Weights of a small transformer language model.
Size: width 384, MLP 512 GeGLU, vocabulary 23304.
Architecture: RMSNorm before each block, learned positions, no biases in attention or MLP, untied embeddings.
Each number is 200 + 30 x the weight over its row's rms, rounded and kept within 0 to 999. Layers, rows and columns count from 0. The size before them is the row's rms in percent of the matrix's.

# layer 11 MLP up, 512x384, rms 0.0969, rows 279-291, columns 192-383
103,216,196,217,242,151,189,316,271,216,164,195,211,170,215,233,194,169,232,235,151,217,247,241,193,201,197,231,185,179,183,233,193,176,199,159,235,194,201,184,184,185,220,221,210,203,270,200,208,203,178,224,197,226,157,168,183,186,189,157,303,238,178,207,184,202,185,254,194,228,185,154,206,188,226,218,218,184,238,210,161,140,224,272,211,176,243,225,213,196,209,154,204,205,203,205,198,224,212,190,200,242,136,220,151,182,211,217,209,166,197,158,201,223,210,150,162,259,178,165,143,191,216,256,169,173,225,161,131,198,195,203,204,234,210,152,150,178,227,204,274,209,183,198,210,230,220,192,149,189,185,215,214,204,183,242,232,241,181,206,199,249,178,232,214,241,219,190,214,207,185,232,247,188,193,223,212,236,255,191,185,175,193,214,147,246,147,190,196,148,208,204,211
098,214,186,265,221,181,229,251,217,173,216,184,156,200,239,207,206,168,187,245,181,221,172,127,207,212,220,159,170,199,158,135,150,215,206,225,239,216,228,212,223,221,240,209,169,212,197,218,205,218,222,207,186,187,197,236,266,186,180,245,233,239,199,150,191,150,206,142,183,158,206,152,215,132,215,178,176,165,221,215,214,210,196,165,186,212,212,170,205,177,194,168,199,235,188,193,213,199,174,176,142,178,185,141,212,180,166,232,186,172,220,171,149,271,206,211,204,202,209,234,229,193,171,221,184,208,246,144,267,201,248,193,199,229,175,159,184,221,227,186,175,247,206,215,231,228,190,173,190,147,160,254,112,225,174,200,192,213,244,169,239,169,239,197,209,181,213,234,188,228,203,172,224,185,207,186,169,139,220,225,192,243,199,144,211,192,192,223,208,209,218,195,224
104,188,214,202,205,199,212,197,296,165,225,205,191,211,207,222,198,175,168,200,194,188,134,199,214,164,234,138,204,180,157,211,214,212,198,200,211,209,219,199,168,222,198,207,204,243,158,174,212,230,192,208,230,185,195,197,195,246,234,180,167,251,191,220,226,225,219,173,195,220,193,145,187,181,266,198,212,213,219,176,159,157,192,205,167,188,254,198,128,213,198,169,224,179,151,207,266,188,195,154,223,225,201,239,254,197,179,206,195,267,186,234,107,202,194,196,191,176,226,184,205,194,237,225,225,246,208,167,179,255,287,174,193,161,219,179,189,195,230,186,177,229,259,216,237,214,197,250,161,212,184,170,207,207,253,204,183,206,202,150,140,167,173,201,216,186,238,222,183,232,195,204,193,214,257,185,193,179,169,132,213,199,196,221,205,171,195,176,232,197,165,236,249
108,244,205,174,185,272,196,236,210,199,230,126,188,179,223,202,266,190,222,224,132,208,202,204,211,238,188,167,200,257,220,232,247,160,206,176,183,185,164,182,167,211,160,252,142,203,191,204,222,230,200,232,189,253,156,201,131,180,265,197,179,219,172,180,225,180,182,190,225,186,242,244,175,189,263,168,191,228,201,208,213,228,165,190,244,227,214,169,192,215,142,198,210,227,186,196,226,181,248,218,183,206,224,201,203,190,155,203,182,238,219,190,220,200,204,171,260,165,228,228,86,231,205,239,161,237,176,158,195,160,234,195,235,203,162,248,208,203,190,178,198,220,196,212,201,157,175,203,174,132,182,199,157,229,220,224,200,163,202,167,182,188,169,145,165,217,152,241,216,184,193,172,205,261,205,210,199,241,195,174,243,187,217,157,238,218,162,234,191,203,197,242,173
096,190,189,232,154,207,165,263,200,207,221,211,213,177,172,225,188,239,205,194,189,243,188,216,153,124,192,248,180,215,185,178,194,173,185,204,229,244,163,237,193,180,169,240,142,188,166,204,195,182,260,149,216,191,197,222,276,201,219,236,183,204,198,198,199,269,199,200,211,199,236,255,176,203,214,224,169,228,136,201,220,225,223,205,187,196,212,194,231,210,191,180,175,228,202,205,207,271,275,266,162,176,211,215,219,133,183,172,161,221,203,226,144,251,209,198,199,197,165,174,166,250,170,179,165,205,242,193,203,205,258,206,122,140,199,193,196,206,233,178,211,229,170,242,188,221,208,215,202,193,172,201,155,218,182,136,197,167,193,154,207,208,238,194,228,178,222,220,135,139,242,223,275,187,191,181,196,203,167,221,211,251,185,238,188,187,224,211,204,196,174,146,196
099,159,252,157,210,214,231,183,250,190,200,221,201,212,206,183,203,208,201,199,204,165,187,193,238,208,179,208,173,202,173,183,199,183,185,222,250,229,213,161,191,227,151,201,149,202,134,181,223,199,218,189,178,158,141,270,153,221,220,192,219,187,167,184,230,221,193,237,212,147,105,229,196,179,209,208,178,174,211,161,197,161,217,209,261,183,210,246,202,166,212,232,202,251,192,189,176,153,170,201,203,195,166,231,152,178,224,221,206,189,189,188,203,225,186,204,211,175,196,231,216,223,202,200,242,188,189,233,194,213,181,177,265,247,183,218,172,244,191,206,186,206,208,233,216,233,222,241,208,255,179,216,206,213,201,145,194,258,199,214,165,162,164,206,232,231,213,212,187,223,204,220,235,203,180,187,146,258,242,150,201,243,159,204,185,162,204,192,210,238,185,213,198
101,256,200,218,166,187,225,201,235,222,206,210,239,199,209,148,213,201,199,222,189,170,234,212,178,229,210,229,209,175,157,164,172,177,179,255,174,196,195,214,221,169,217,194,188,202,248,159,239,230,208,197,144,211,204,204,214,206,246,235,216,209,245,227,274,147,190,229,201,162,249,146,285,220,176,232,195,184,223,212,226,186,193,224,222,221,224,170,194,206,224,192,157,185,172,213,155,253,177,251,171,188,212,186,154,215,214,217,180,170,190,184,169,200,227,204,212,199,180,226,180,173,199,199,250,138,190,131,158,199,145,203,228,159,154,207,196,222,208,177,182,186,203,203,210,220,215,213,245,226,158,205,182,162,209,255,196,200,156,175,245,197,184,202,213,152,232,213,190,177,195,187,216,265,215,196,211,168,217,163,159,171,185,187,245,200,185,215,171,193,210,137,202
092,203,193,187,225,194,213,193,213,207,198,251,205,197,166,200,225,222,202,160,210,169,146,215,217,194,287,212,242,203,203,206,192,130,186,222,230,150,200,190,197,239,129,194,198,229,244,206,218,161,215,212,205,154,208,230,215,188,149,189,219,175,213,155,206,164,249,148,185,136,165,232,227,234,199,159,139,199,227,214,226,214,163,135,244,187,210,210,187,205,221,190,226,213,170,143,200,244,182,173,195,179,211,176,208,231,261,200,183,193,194,177,224,139,190,237,236,184,196,185,216,277,189,197,185,192,218,163,176,164,246,181,249,201,163,253,228,232,212,183,201,152,192,140,227,244,259,161,158,242,258,172,169,226,204,191,133,155,220,178,219,166,221,212,243,242,259,222,144,229,188,257,196,185,239,242,239,224,223,223,238,169,258,182,199,170,278,204,212,230,208,206,235
097,193,175,197,223,228,219,218,171,241,231,231,145,194,197,195,286,264,181,182,210,172,204,148,105,166,143,201,207,170,176,190,262,157,217,199,195,180,220,199,205,171,166,189,182,206,221,203,173,155,214,192,202,183,193,234,180,207,137,184,191,184,245,238,172,212,286,182,219,196,210,167,194,246,204,187,220,202,185,219,218,247,205,259,214,165,236,196,256,202,214,198,200,162,219,209,240,169,217,190,170,188,208,212,174,234,217,174,237,231,173,190,188,270,190,193,169,223,207,179,202,215,221,214,163,204,175,181,238,245,218,262,231,222,193,164,164,161,201,216,232,188,185,209,176,190,202,235,180,238,221,153,113,185,214,231,167,178,162,195,227,206,223,223,214,249,172,227,201,148,182,210,161,177,192,198,252,165,160,206,229,259,253,280,203,129,194,256,173,223,205,179,191
104,180,249,129,208,202,161,142,197,161,144,142,206,198,215,190,198,231,223,176,304,215,190,190,207,198,221,244,242,172,176,186,236,252,183,210,197,257,210,199,217,227,206,203,182,193,218,182,196,172,182,179,194,228,188,156,187,174,233,214,216,219,184,210,197,213,213,249,192,198,250,195,211,215,225,187,186,187,195,184,225,225,207,233,211,195,210,216,236,205,174,211,189,189,161,125,191,182,181,211,179,144,223,211,269,214,182,214,183,193,178,188,177,208,152,225,154,178,159,187,161,216,272,181,202,229,214,176,184,167,168,188,223,171,250,189,197,186,249,171,199,182,137,207,186,230,251,215,222,204,224,169,200,246,272,178,192,193,253,178,154,172,208,209,168,170,234,212,212,226,208,187,187,198,180,216,120,226,187,177,176,178,185,179,218,217,212,175,245,196,241,207,224
102,226,286,221,201,176,191,231,208,214,201,209,182,223,200,152,160,186,195,169,256,197,225,239,221,156,230,170,170,202,178,199,194,206,220,197,208,199,253,258,210,191,198,172,173,212,204,174,221,199,201,218,192,198,218,196,194,192,213,214,161,190,184,215,213,223,220,215,211,224,131,196,241,177,168,228,223,254,243,208,151,168,198,237,216,168,230,218,180,166,243,183,223,165,197,232,187,197,178,182,257,230,202,147,144,202,219,209,188,182,218,222,140,202,229,203,197,210,213,203,174,242,201,147,215,164,181,230,219,180,209,149,160,199,199,171,218,224,180,188,184,230,197,214,171,214,181,146,204,134,254,210,142,140,209,190,173,214,182,202,183,174,193,185,207,167,168,189,246,199,211,255,189,180,178,190,168,242,229,166,201,211,189,196,173,156,203,175,204,184,275,190,208
092,200,156,226,218,239,172,206,133,181,197,202,202,181,214,243,183,174,194,237,244,168,187,210,199,199,221,211,180,152,166,228,174,223,214,165,195,235,158,218,235,207,232,276,210,216,204,175,198,174,193,215,181,259,164,223,189,239,181,221,188,269,243,180,223,242,209,218,199,192,240,224,219,200,216,234,221,201,189,212,143,205,228,211,210,243,209,183,157,202,203,230,167,217,210,220,174,209,181,181,256,192,183,254,211,177,239,178,212,199,246,187,170,183,199,223,203,215,190,211,232,197,250,235,195,211,220,220,159,288,223,175,202,218,178,251,200,158,251,205,205,217,176,185,201,194,184,159,225,203,166,191,184,189,247,217,212,211,217,173,295,210,273,227,246,196,152,245,254,250,241,248,231,215,210,226,198,197,171,239,192,199,260,176,190,237,170,197,192,188,229,267,227
102,240,150,184,197,174,181,225,180,178,178,142,212,226,166,214,159,150,209,174,225,188,230,222,217,262,189,214,203,180,203,173,240,258,232,230,192,228,180,213,206,211,216,222,218,206,233,233,202,145,171,263,152,248,221,193,226,186,194,175,205,253,190,205,197,183,168,228,187,156,135,164,175,246,220,172,178,198,238,205,242,217,192,182,207,195,207,210,186,160,174,178,204,236,143,197,205,166,202,208,192,193,183,224,179,185,202,147,194,230,196,184,242,194,237,235,207,217,167,151,254,216,189,208,225,253,190,247,246,169,182,202,229,173,222,188,202,188,210,261,255,162,170,280,180,197,212,213,185,184,204,173,200,205,207,224,259,196,197,173,217,157,215,210,185,218,197,160,228,165,204,196,222,202,191,114,188,229,167,193,215,172,170,213,268,142,198,145,163,219,177,151,183
# layer 11 MLP down (transposed), 512x384, rms 0.0952, rows 279-290, columns 192-383
098,175,238,190,157,159,192,226,242,260,181,207,179,217,216,204,202,213,239,239,172,150,211,222,233,232,147,221,194,183,161,158,141,216,242,177,168,216,206,163,215,120,197,163,160,169,208,184,146,239,207,215,170,210,194,222,217,160,218,243,273,175,188,224,203,257,188,230,235,169,227,169,170,214,205,246,217,224,216,259,231,167,158,249,208,201,220,253,162,243,187,225,195,237,288,190,179,179,220,181,207,186,209,195,157,196,174,205,181,177,206,266,185,208,195,161,195,170,174,216,228,165,203,194,220,243,244,219,211,204,221,238,197,200,214,229,234,167,188,131,149,239,240,220,212,247,213,211,162,159,182,183,180,218,226,172,193,161,196,248,209,228,241,167,182,207,223,198,210,188,196,199,198,221,179,177,185,241,218,160,151,224,237,240,190,263,251,199,179,152,247,218,130
102,224,234,171,215,236,228,202,198,223,255,192,201,210,184,168,192,179,162,205,219,222,161,161,230,201,199,265,226,250,224,208,163,171,195,226,244,272,191,207,250,220,169,212,192,186,220,218,221,222,150,216,226,220,201,260,225,204,259,208,268,205,158,201,218,210,174,195,193,220,168,191,218,179,168,222,154,217,178,154,208,213,184,206,208,182,181,245,186,225,155,218,147,163,177,202,207,239,191,217,208,214,259,187,239,175,157,211,228,182,219,180,229,261,207,172,255,176,158,143,198,240,212,182,151,174,175,198,210,179,150,217,227,191,177,192,239,154,195,197,257,188,217,194,235,234,182,226,189,196,183,269,203,161,147,190,216,219,215,250,213,222,226,187,229,217,186,198,187,200,210,213,170,182,180,213,203,168,245,182,159,173,232,217,174,210,173,183,162,199,217,172,207
100,142,245,172,219,182,248,176,193,183,162,216,166,218,210,198,233,204,218,188,199,222,237,172,215,170,228,182,177,153,200,195,223,177,238,204,177,139,143,178,204,236,162,195,193,185,173,214,230,231,227,208,199,210,190,205,226,235,217,201,170,245,180,202,167,262,187,200,202,192,196,214,224,190,194,236,226,189,233,227,181,183,168,189,179,178,144,164,195,175,152,187,196,221,208,205,248,263,213,215,241,237,187,196,208,258,206,174,199,177,146,211,217,209,177,213,168,144,185,169,216,199,213,211,194,181,224,205,249,192,214,204,193,163,202,125,208,190,229,219,196,196,258,184,216,227,162,206,229,204,208,165,229,204,228,179,165,188,180,208,223,187,161,172,214,267,234,172,200,196,249,173,239,217,202,206,207,177,201,185,218,184,247,176,198,189,203,184,190,256,190,234,175
107,240,188,219,205,176,208,235,230,250,208,180,182,248,209,166,184,210,200,209,245,207,204,187,264,193,177,224,204,221,222,149,242,166,172,188,173,184,183,203,201,200,201,230,262,172,230,238,156,177,144,209,198,244,209,164,194,234,285,220,146,256,188,250,151,213,188,147,267,190,209,172,182,214,208,142,195,152,242,194,174,166,198,175,223,199,236,211,166,174,159,167,182,218,175,191,240,231,195,188,203,225,216,207,218,235,214,224,190,191,205,237,259,244,178,161,196,173,230,165,189,142,182,202,192,218,198,210,195,222,188,208,188,168,195,210,265,196,257,200,157,197,213,183,161,193,168,177,131,153,228,221,187,231,245,225,207,196,186,214,169,262,193,250,162,234,162,227,181,181,233,212,224,178,248,169,207,201,194,205,192,211,205,155,201,234,192,238,239,176,253,173,189
095,224,219,180,201,183,219,152,192,175,226,197,219,189,254,188,199,197,209,224,213,207,214,199,155,216,198,241,226,183,153,202,184,210,175,221,179,179,183,186,151,184,244,234,210,203,184,234,193,204,185,210,186,189,191,202,163,190,179,204,223,266,146,186,227,212,208,170,208,216,240,211,208,228,211,194,192,161,232,177,210,212,173,152,183,229,162,177,229,198,270,198,145,205,239,212,226,202,239,237,216,218,206,159,228,212,151,194,182,168,223,155,175,208,278,182,163,179,231,206,208,205,190,232,194,219,182,204,177,199,245,231,215,217,206,178,196,228,185,190,139,209,260,217,194,217,171,163,190,217,166,236,228,182,170,203,163,236,148,152,238,189,165,224,131,224,218,188,225,193,230,207,147,196,213,136,203,281,218,235,182,149,204,208,201,194,234,161,207,215,213,251,201
094,243,182,166,183,170,212,250,160,196,226,156,182,155,237,215,217,228,194,209,179,177,222,197,195,165,222,205,218,194,193,217,255,203,219,254,183,196,151,157,244,198,239,166,229,205,242,173,154,208,164,229,197,208,208,203,161,211,175,220,159,187,194,213,297,216,201,235,169,196,215,230,199,184,197,182,191,193,154,184,235,150,219,222,237,135,218,237,196,193,157,234,173,231,192,214,221,194,155,194,184,176,226,198,180,165,224,210,196,243,188,181,192,194,158,207,180,241,176,193,189,174,237,167,206,198,199,180,199,198,190,184,165,259,231,213,179,216,274,174,188,162,145,197,224,164,211,207,160,257,149,210,217,173,181,236,201,231,183,160,205,213,211,168,206,214,168,155,169,205,217,156,192,184,227,199,210,228,200,161,225,226,230,204,223,145,237,203,213,211,216,140,196
093,209,205,186,202,194,177,189,209,211,170,145,204,173,174,175,186,136,241,160,112,248,198,213,146,202,250,193,210,161,234,221,210,205,195,201,246,218,179,173,227,207,176,241,212,219,183,145,232,181,214,167,209,175,176,205,211,181,180,247,193,195,249,213,179,205,172,218,233,171,224,219,256,150,178,225,144,218,225,229,263,242,271,199,191,177,195,198,215,166,185,195,172,172,206,205,174,227,166,228,206,221,150,188,177,196,195,182,202,200,194,196,188,201,183,206,245,213,138,257,209,211,183,208,222,198,111,191,187,212,201,191,235,229,184,174,170,165,210,181,195,180,178,172,188,208,204,165,213,218,203,194,220,265,220,234,222,150,163,210,127,210,180,117,200,174,241,233,168,208,175,203,212,238,207,148,164,157,194,153,177,175,170,202,189,218,201,227,142,167,196,155,205
105,153,231,211,186,159,168,217,199,195,249,170,172,188,217,235,216,189,156,216,210,178,237,193,174,181,228,192,206,205,183,226,194,192,170,183,226,175,235,235,198,156,165,260,245,227,169,165,235,114,171,212,213,230,201,199,150,154,212,185,202,217,195,201,159,194,143,218,223,236,227,174,131,160,141,217,229,193,162,200,192,199,253,204,244,175,233,175,203,171,231,215,202,213,189,193,193,231,213,194,214,279,176,227,223,179,189,170,202,245,188,164,142,220,183,228,208,231,178,239,206,187,194,171,148,138,164,246,212,142,204,185,197,205,191,213,210,144,197,195,234,146,205,250,175,188,240,182,180,146,157,227,142,215,210,140,227,145,145,223,147,207,179,204,227,260,222,168,211,212,233,240,124,191,157,168,203,243,204,193,159,197,205,205,186,157,226,174,216,237,196,230,210
102,203,184,192,176,173,223,209,192,240,188,230,178,248,227,200,247,164,242,182,199,215,243,176,180,180,211,133,222,222,181,169,220,154,219,215,139,178,248,176,239,204,175,190,197,208,172,209,128,210,194,186,206,210,190,171,199,174,169,261,206,256,119,219,206,238,197,213,250,127,269,209,220,240,165,198,263,217,218,209,195,218,135,228,213,228,231,198,183,288,252,124,202,239,179,203,195,228,206,233,151,204,178,234,161,261,178,158,196,174,253,184,242,183,216,167,185,144,194,225,205,227,253,235,216,168,166,175,196,214,185,242,234,203,235,192,180,199,215,231,180,231,195,155,219,209,207,229,206,265,150,182,152,203,193,212,164,242,179,190,236,212,173,170,219,239,194,193,202,203,142,159,170,208,186,184,195,240,128,223,222,181,170,206,193,195,210,201,183,226,202,215,241
095,192,146,241,199,188,179,268,158,207,201,252,181,213,153,205,195,163,182,222,137,192,188,182,193,220,221,207,175,182,200,253,156,166,224,200,194,193,221,212,182,196,234,217,211,212,196,226,196,234,201,211,206,202,197,255,151,161,213,243,206,185,209,205,239,182,214,178,177,234,169,233,220,172,175,182,232,219,185,190,178,211,216,169,215,214,149,187,207,218,207,181,227,188,194,198,233,199,207,190,191,263,185,160,196,199,185,184,223,203,274,199,218,181,205,166,249,214,182,198,248,244,113,207,209,227,199,163,181,264,245,227,188,228,152,143,219,225,100,213,212,152,223,149,216,208,173,180,156,190,194,253,242,169,156,250,184,253,195,167,179,184,218,194,229,256,142,168,189,208,218,236,244,167,179,152,238,184,225,235,227,192,183,236,154,194,211,211,120,223,168,223,217
103,231,192,178,201,176,173,185,203,174,202,159,231,189,219,233,186,248,204,201,257,217,215,202,215,186,236,170,184,226,211,212,280,214,175,232,226,204,252,241,213,160,168,181,209,211,281,173,227,229,219,194,198,192,217,175,212,167,207,206,166,199,183,252,241,168,205,259,196,261,220,222,229,172,214,188,224,180,149,220,186,226,206,244,219,191,249,163,233,142,266,193,223,173,191,193,205,132,196,200,219,253,207,173,197,236,214,196,184,199,209,209,161,154,166,208,161,213,219,217,158,265,213,230,249,119,207,184,184,169,176,225,279,205,217,158,173,181,179,230,216,198,226,245,186,200,215,184,144,242,200,159,239,156,203,213,178,190,214,207,161,205,253,199,170,207,155,238,216,157,118,221,221,147,186,178,203,189,213,176,178,242,218,193,196,195,177,172,247,190,135,195,189
096,189,227,226,159,241,159,205,213,221,172,135,191,223,150,221,199,168,236,218,140,230,231,182,222,170,149,150,227,208,211,176,244,234,173,165,198,146,204,238,160,218,193,174,188,263,271,173,189,150,211,135,225,198,237,190,184,195,204,183,193,175,217,117,182,227,235,233,222,212,135,251,177,206,167,225,146,193,189,217,176,194,214,193,206,113,238,223,233,221,226,211,219,249,260,193,187,185,206,215,165,204,225,237,201,170,181,241,184,210,180,221,193,206,225,220,146,238,189,233,206,144,164,200,221,237,196,227,159,235,187,206,142,210,170,163,208,213,236,199,165,204,166,121,230,152,232,182,183,207,222,216,172,137,214,243,222,188,200,178,228,232,188,224,179,203,223,230,138,209,203,179,180,217,197,193,215,199,155,216,160,197,212,202,209,186,178,241,197,213,219,185,202
# layer 11 MLP gate, 512x384, rms 0.0896, rows 280-291, columns 192-383
102,152,149,169,205,185,190,256,197,144,203,183,207,229,228,208,159,191,197,194,171,202,222,198,222,220,210,197,142,188,152,249,192,212,185,148,107,203,195,215,164,143,178,186,193,178,144,174,169,216,168,177,209,189,220,233,226,207,185,180,158,169,233,215,192,239,234,184,212,203,242,210,178,216,180,182,217,158,188,196,245,196,239,224,182,177,191,77,159,182,184,226,194,195,219,212,212,225,218,228,207,228,209,154,208,211,207,241,145,207,192,182,192,224,179,229,208,207,161,179,178,164,252,156,215,270,222,236,196,187,198,139,203,200,207,157,132,254,187,188,187,262,193,204,202,251,166,179,159,218,199,185,223,173,158,223,203,189,189,256,163,130,120,183,161,214,230,196,196,170,189,149,198,234,179,188,134,203,186,193,204,159,202,222,223,222,192,192,176,217,230,194,216
104,170,193,268,192,155,192,293,176,167,202,206,213,194,204,199,168,238,186,213,219,208,175,154,180,214,190,208,169,283,242,217,146,231,206,182,203,204,176,166,191,174,203,148,200,191,197,181,211,162,208,223,191,302,227,219,214,203,173,210,240,175,206,217,208,120,222,175,177,185,176,201,206,243,250,217,237,239,142,195,223,223,167,234,169,193,174,223,176,207,175,221,186,136,194,231,150,231,229,203,264,210,203,167,234,123,177,201,149,194,193,208,229,211,222,201,210,236,199,227,203,225,175,192,199,221,154,227,161,155,218,224,174,228,205,209,148,205,188,186,206,237,222,212,240,146,201,185,216,163,226,179,199,149,183,208,135,234,191,183,215,181,195,239,174,179,128,149,176,197,229,189,185,135,164,182,211,224,225,210,160,175,192,235,208,206,187,245,174,196,224,152,230
108,205,218,132,204,207,186,206,227,213,256,151,214,224,203,191,187,224,195,189,244,196,210,161,235,126,180,195,231,215,185,249,216,193,245,219,166,186,180,223,188,205,210,215,267,214,189,160,180,187,215,193,153,195,204,229,191,143,245,222,186,174,207,183,192,221,169,154,216,225,150,184,202,200,199,130,168,179,198,178,252,192,152,135,219,149,219,206,164,241,190,153,193,203,190,214,179,150,231,200,204,222,213,224,224,204,188,209,214,251,183,174,218,197,143,174,158,184,214,185,154,179,188,226,172,193,200,121,221,203,201,246,151,181,179,254,171,189,224,162,223,141,215,227,174,185,186,161,229,156,202,160,152,196,192,205,215,197,159,191,217,235,213,164,165,161,165,219,280,185,169,168,218,237,217,214,233,169,189,167,188,217,201,200,191,209,193,179,234,259,253,169,245
103,264,218,208,196,183,182,183,199,193,201,229,222,183,222,180,206,188,146,214,215,230,208,213,246,223,168,181,156,198,194,134,185,227,184,157,186,189,135,210,186,155,153,175,207,227,203,233,182,201,192,193,204,180,248,228,189,170,207,142,207,137,201,236,207,207,192,170,206,239,246,219,180,252,192,231,142,211,130,204,220,209,166,170,216,135,182,189,231,230,206,216,181,177,208,234,222,166,184,200,248,199,194,155,200,229,165,164,159,222,221,214,226,234,175,185,254,167,184,240,207,203,228,198,226,157,184,256,193,184,229,215,156,141,242,242,195,176,170,110,199,237,213,189,248,229,224,176,175,230,166,223,159,197,219,199,223,153,218,200,197,216,186,155,248,147,177,212,238,267,185,164,175,202,164,197,184,167,169,236,246,243,177,222,197,206,223,232,223,290,198,188,221
107,194,169,203,211,178,171,259,204,133,172,175,192,208,200,176,217,185,210,211,218,169,245,226,171,208,147,224,223,232,216,190,225,162,238,182,195,255,198,159,195,262,208,226,229,217,211,156,197,211,230,194,172,228,211,251,212,170,224,145,174,146,198,192,153,196,229,213,159,203,214,212,198,244,173,224,177,201,234,158,217,214,206,190,146,208,159,183,187,236,211,188,217,199,133,192,181,183,217,175,188,209,176,175,173,214,225,209,207,204,217,237,263,184,180,152,216,195,188,225,222,204,232,237,170,131,202,287,188,130,176,193,142,214,195,217,191,210,173,211,192,209,247,171,149,157,237,163,280,246,149,178,145,247,236,203,204,184,210,226,223,203,173,268,236,188,212,148,197,199,136,217,217,172,197,146,225,234,208,159,185,230,210,226,197,198,255,200,208,215,243,194,189
101,200,209,171,274,225,159,211,185,243,254,150,185,216,190,241,227,206,207,181,154,211,203,221,149,172,187,166,224,189,221,236,215,116,180,262,193,204,217,186,180,211,188,190,185,206,248,204,201,185,143,192,196,184,256,184,209,177,143,272,212,219,181,219,229,187,191,240,188,151,179,225,178,235,221,207,236,176,200,225,164,218,193,217,168,179,233,246,192,211,191,202,153,205,130,210,194,228,176,221,185,209,185,149,160,189,180,212,197,205,178,187,160,224,168,178,219,223,259,211,241,214,252,211,186,194,149,195,232,192,220,161,207,187,201,148,163,189,191,194,207,235,227,246,210,185,173,146,175,224,156,210,182,173,223,158,176,184,153,221,204,194,184,187,192,210,179,215,159,221,195,218,191,209,239,249,167,145,229,141,206,239,174,229,162,204,248,185,247,171,188,219,201
100,215,205,198,184,158,224,144,165,251,191,169,187,194,205,205,184,228,224,226,191,219,263,184,193,167,151,200,195,179,188,223,189,191,268,152,121,205,189,208,217,209,221,177,213,180,208,213,186,188,209,199,231,229,173,199,145,199,225,233,251,248,231,224,194,205,242,215,192,175,203,203,153,184,222,236,211,217,213,185,167,244,208,237,173,252,244,169,200,228,168,176,160,182,243,235,176,208,186,197,203,242,189,202,238,179,135,247,216,158,245,182,215,182,176,198,140,166,215,212,163,174,204,165,205,205,176,228,188,212,162,196,207,136,194,150,201,180,194,212,225,235,223,270,169,178,177,214,120,179,181,157,195,151,205,202,232,196,170,235,219,196,207,168,206,162,178,169,226,207,204,152,227,240,190,248,197,232,184,208,167,248,187,181,164,292,182,217,198,243,149,182,204
095,205,236,217,195,230,200,278,209,209,236,149,185,171,199,212,179,176,209,223,209,182,228,202,206,168,174,230,231,186,219,218,201,167,171,163,172,196,124,196,183,280,229,216,169,198,242,156,232,225,224,201,159,201,143,168,169,161,180,187,258,186,175,173,217,146,143,216,136,231,161,239,147,210,212,180,211,238,238,150,177,186,221,188,205,183,190,178,178,223,180,232,195,188,171,195,165,184,228,153,192,179,195,205,225,232,223,226,157,143,240,173,205,255,174,241,199,181,229,206,241,217,218,155,165,175,226,175,167,180,243,187,206,165,185,229,211,227,225,129,152,149,169,230,202,261,211,186,195,171,169,256,278,148,180,199,239,211,197,168,170,184,177,191,209,175,249,138,127,164,242,233,176,211,191,235,200,179,200,190,214,204,239,218,188,184,247,204,219,218,207,177,167
125,218,135,228,174,194,213,226,210,173,210,191,219,170,153,210,211,170,205,206,173,214,144,253,208,251,242,193,197,187,221,230,166,223,231,243,185,192,208,231,253,203,236,234,182,236,173,189,215,217,225,199,197,212,189,248,169,182,196,182,190,195,189,188,208,147,199,156,178,219,178,227,148,220,186,234,229,192,185,210,178,205,203,218,232,177,162,191,209,211,185,209,206,197,178,218,218,200,198,168,216,176,176,167,189,188,181,248,252,196,222,183,239,207,181,195,270,269,190,214,172,227,190,230,206,231,213,210,192,197,206,251,204,217,142,153,211,210,149,235,243,182,191,152,241,204,198,126,123,199,184,253,198,161,148,237,210,210,198,161,209,195,214,179,236,236,164,153,165,185,199,202,227,145,178,190,251,197,200,242,205,191,202,267,166,175,218,187,115,234,190,199,235
104,246,201,207,192,198,222,200,239,218,163,192,242,153,187,173,176,221,215,220,228,206,186,203,182,220,202,219,227,214,143,214,261,158,162,277,191,186,196,184,182,206,185,236,149,175,176,173,204,248,174,201,191,197,145,189,272,212,193,192,175,161,203,214,180,184,234,194,197,225,200,254,153,218,188,228,263,197,224,242,216,198,188,177,188,220,214,224,201,212,183,169,268,206,198,153,157,169,195,242,218,179,170,210,152,189,216,163,209,219,252,253,230,184,203,186,189,207,164,208,195,239,297,190,216,193,225,166,226,248,178,150,185,165,211,225,229,169,177,204,229,184,179,189,204,172,169,245,162,213,240,172,174,174,139,200,201,228,176,198,205,178,177,222,172,144,230,186,230,175,201,211,203,231,185,192,179,194,248,162,233,176,223,232,135,224,296,233,172,220,183,185,146
099,199,171,235,167,209,182,203,198,175,212,213,240,216,184,183,244,171,165,245,216,234,154,205,227,202,230,205,177,157,220,241,181,252,170,166,197,217,241,181,270,214,254,169,218,236,225,217,166,200,259,189,177,196,141,197,152,178,202,227,187,161,152,193,199,290,225,217,185,183,221,235,218,210,157,210,251,184,208,199,196,202,178,153,203,163,217,167,198,185,181,216,171,200,221,211,199,209,210,239,223,193,205,253,197,201,193,220,188,230,251,200,211,221,170,206,227,223,205,201,271,187,192,160,213,167,199,206,183,192,267,193,180,167,196,180,184,208,156,185,190,288,231,162,233,212,198,195,192,183,222,177,141,155,170,215,236,203,166,240,245,202,183,193,152,207,159,201,229,221,243,205,187,214,190,223,249,181,135,200,211,256,177,201,246,138,171,225,140,200,197,271,234
104,250,178,261,194,225,190,200,181,176,178,235,208,164,267,207,210,171,199,210,240,205,223,141,173,155,200,187,197,214,180,203,216,177,286,196,165,216,243,207,168,170,187,178,159,221,188,209,208,183,207,210,247,217,244,195,259,167,187,177,179,216,150,170,185,230,177,252,164,163,236,226,201,181,210,231,220,175,197,220,210,228,209,223,207,203,244,192,217,215,244,196,183,201,236,199,214,212,175,302,201,222,202,191,183,164,206,194,182,197,174,178,192,251,197,226,117,207,169,181,235,264,234,190,253,200,213,231,201,268,183,196,191,175,248,192,182,196,221,197,208,193,241,176,162,192,191,143,197,206,210,220,208,221,176,193,175,197,184,180,187,198,207,231,203,217,210,187,171,177,198,221,222,231,202,213,235,223,201,142,273,156,227,179,190,192,206,102,229,231,212,203,189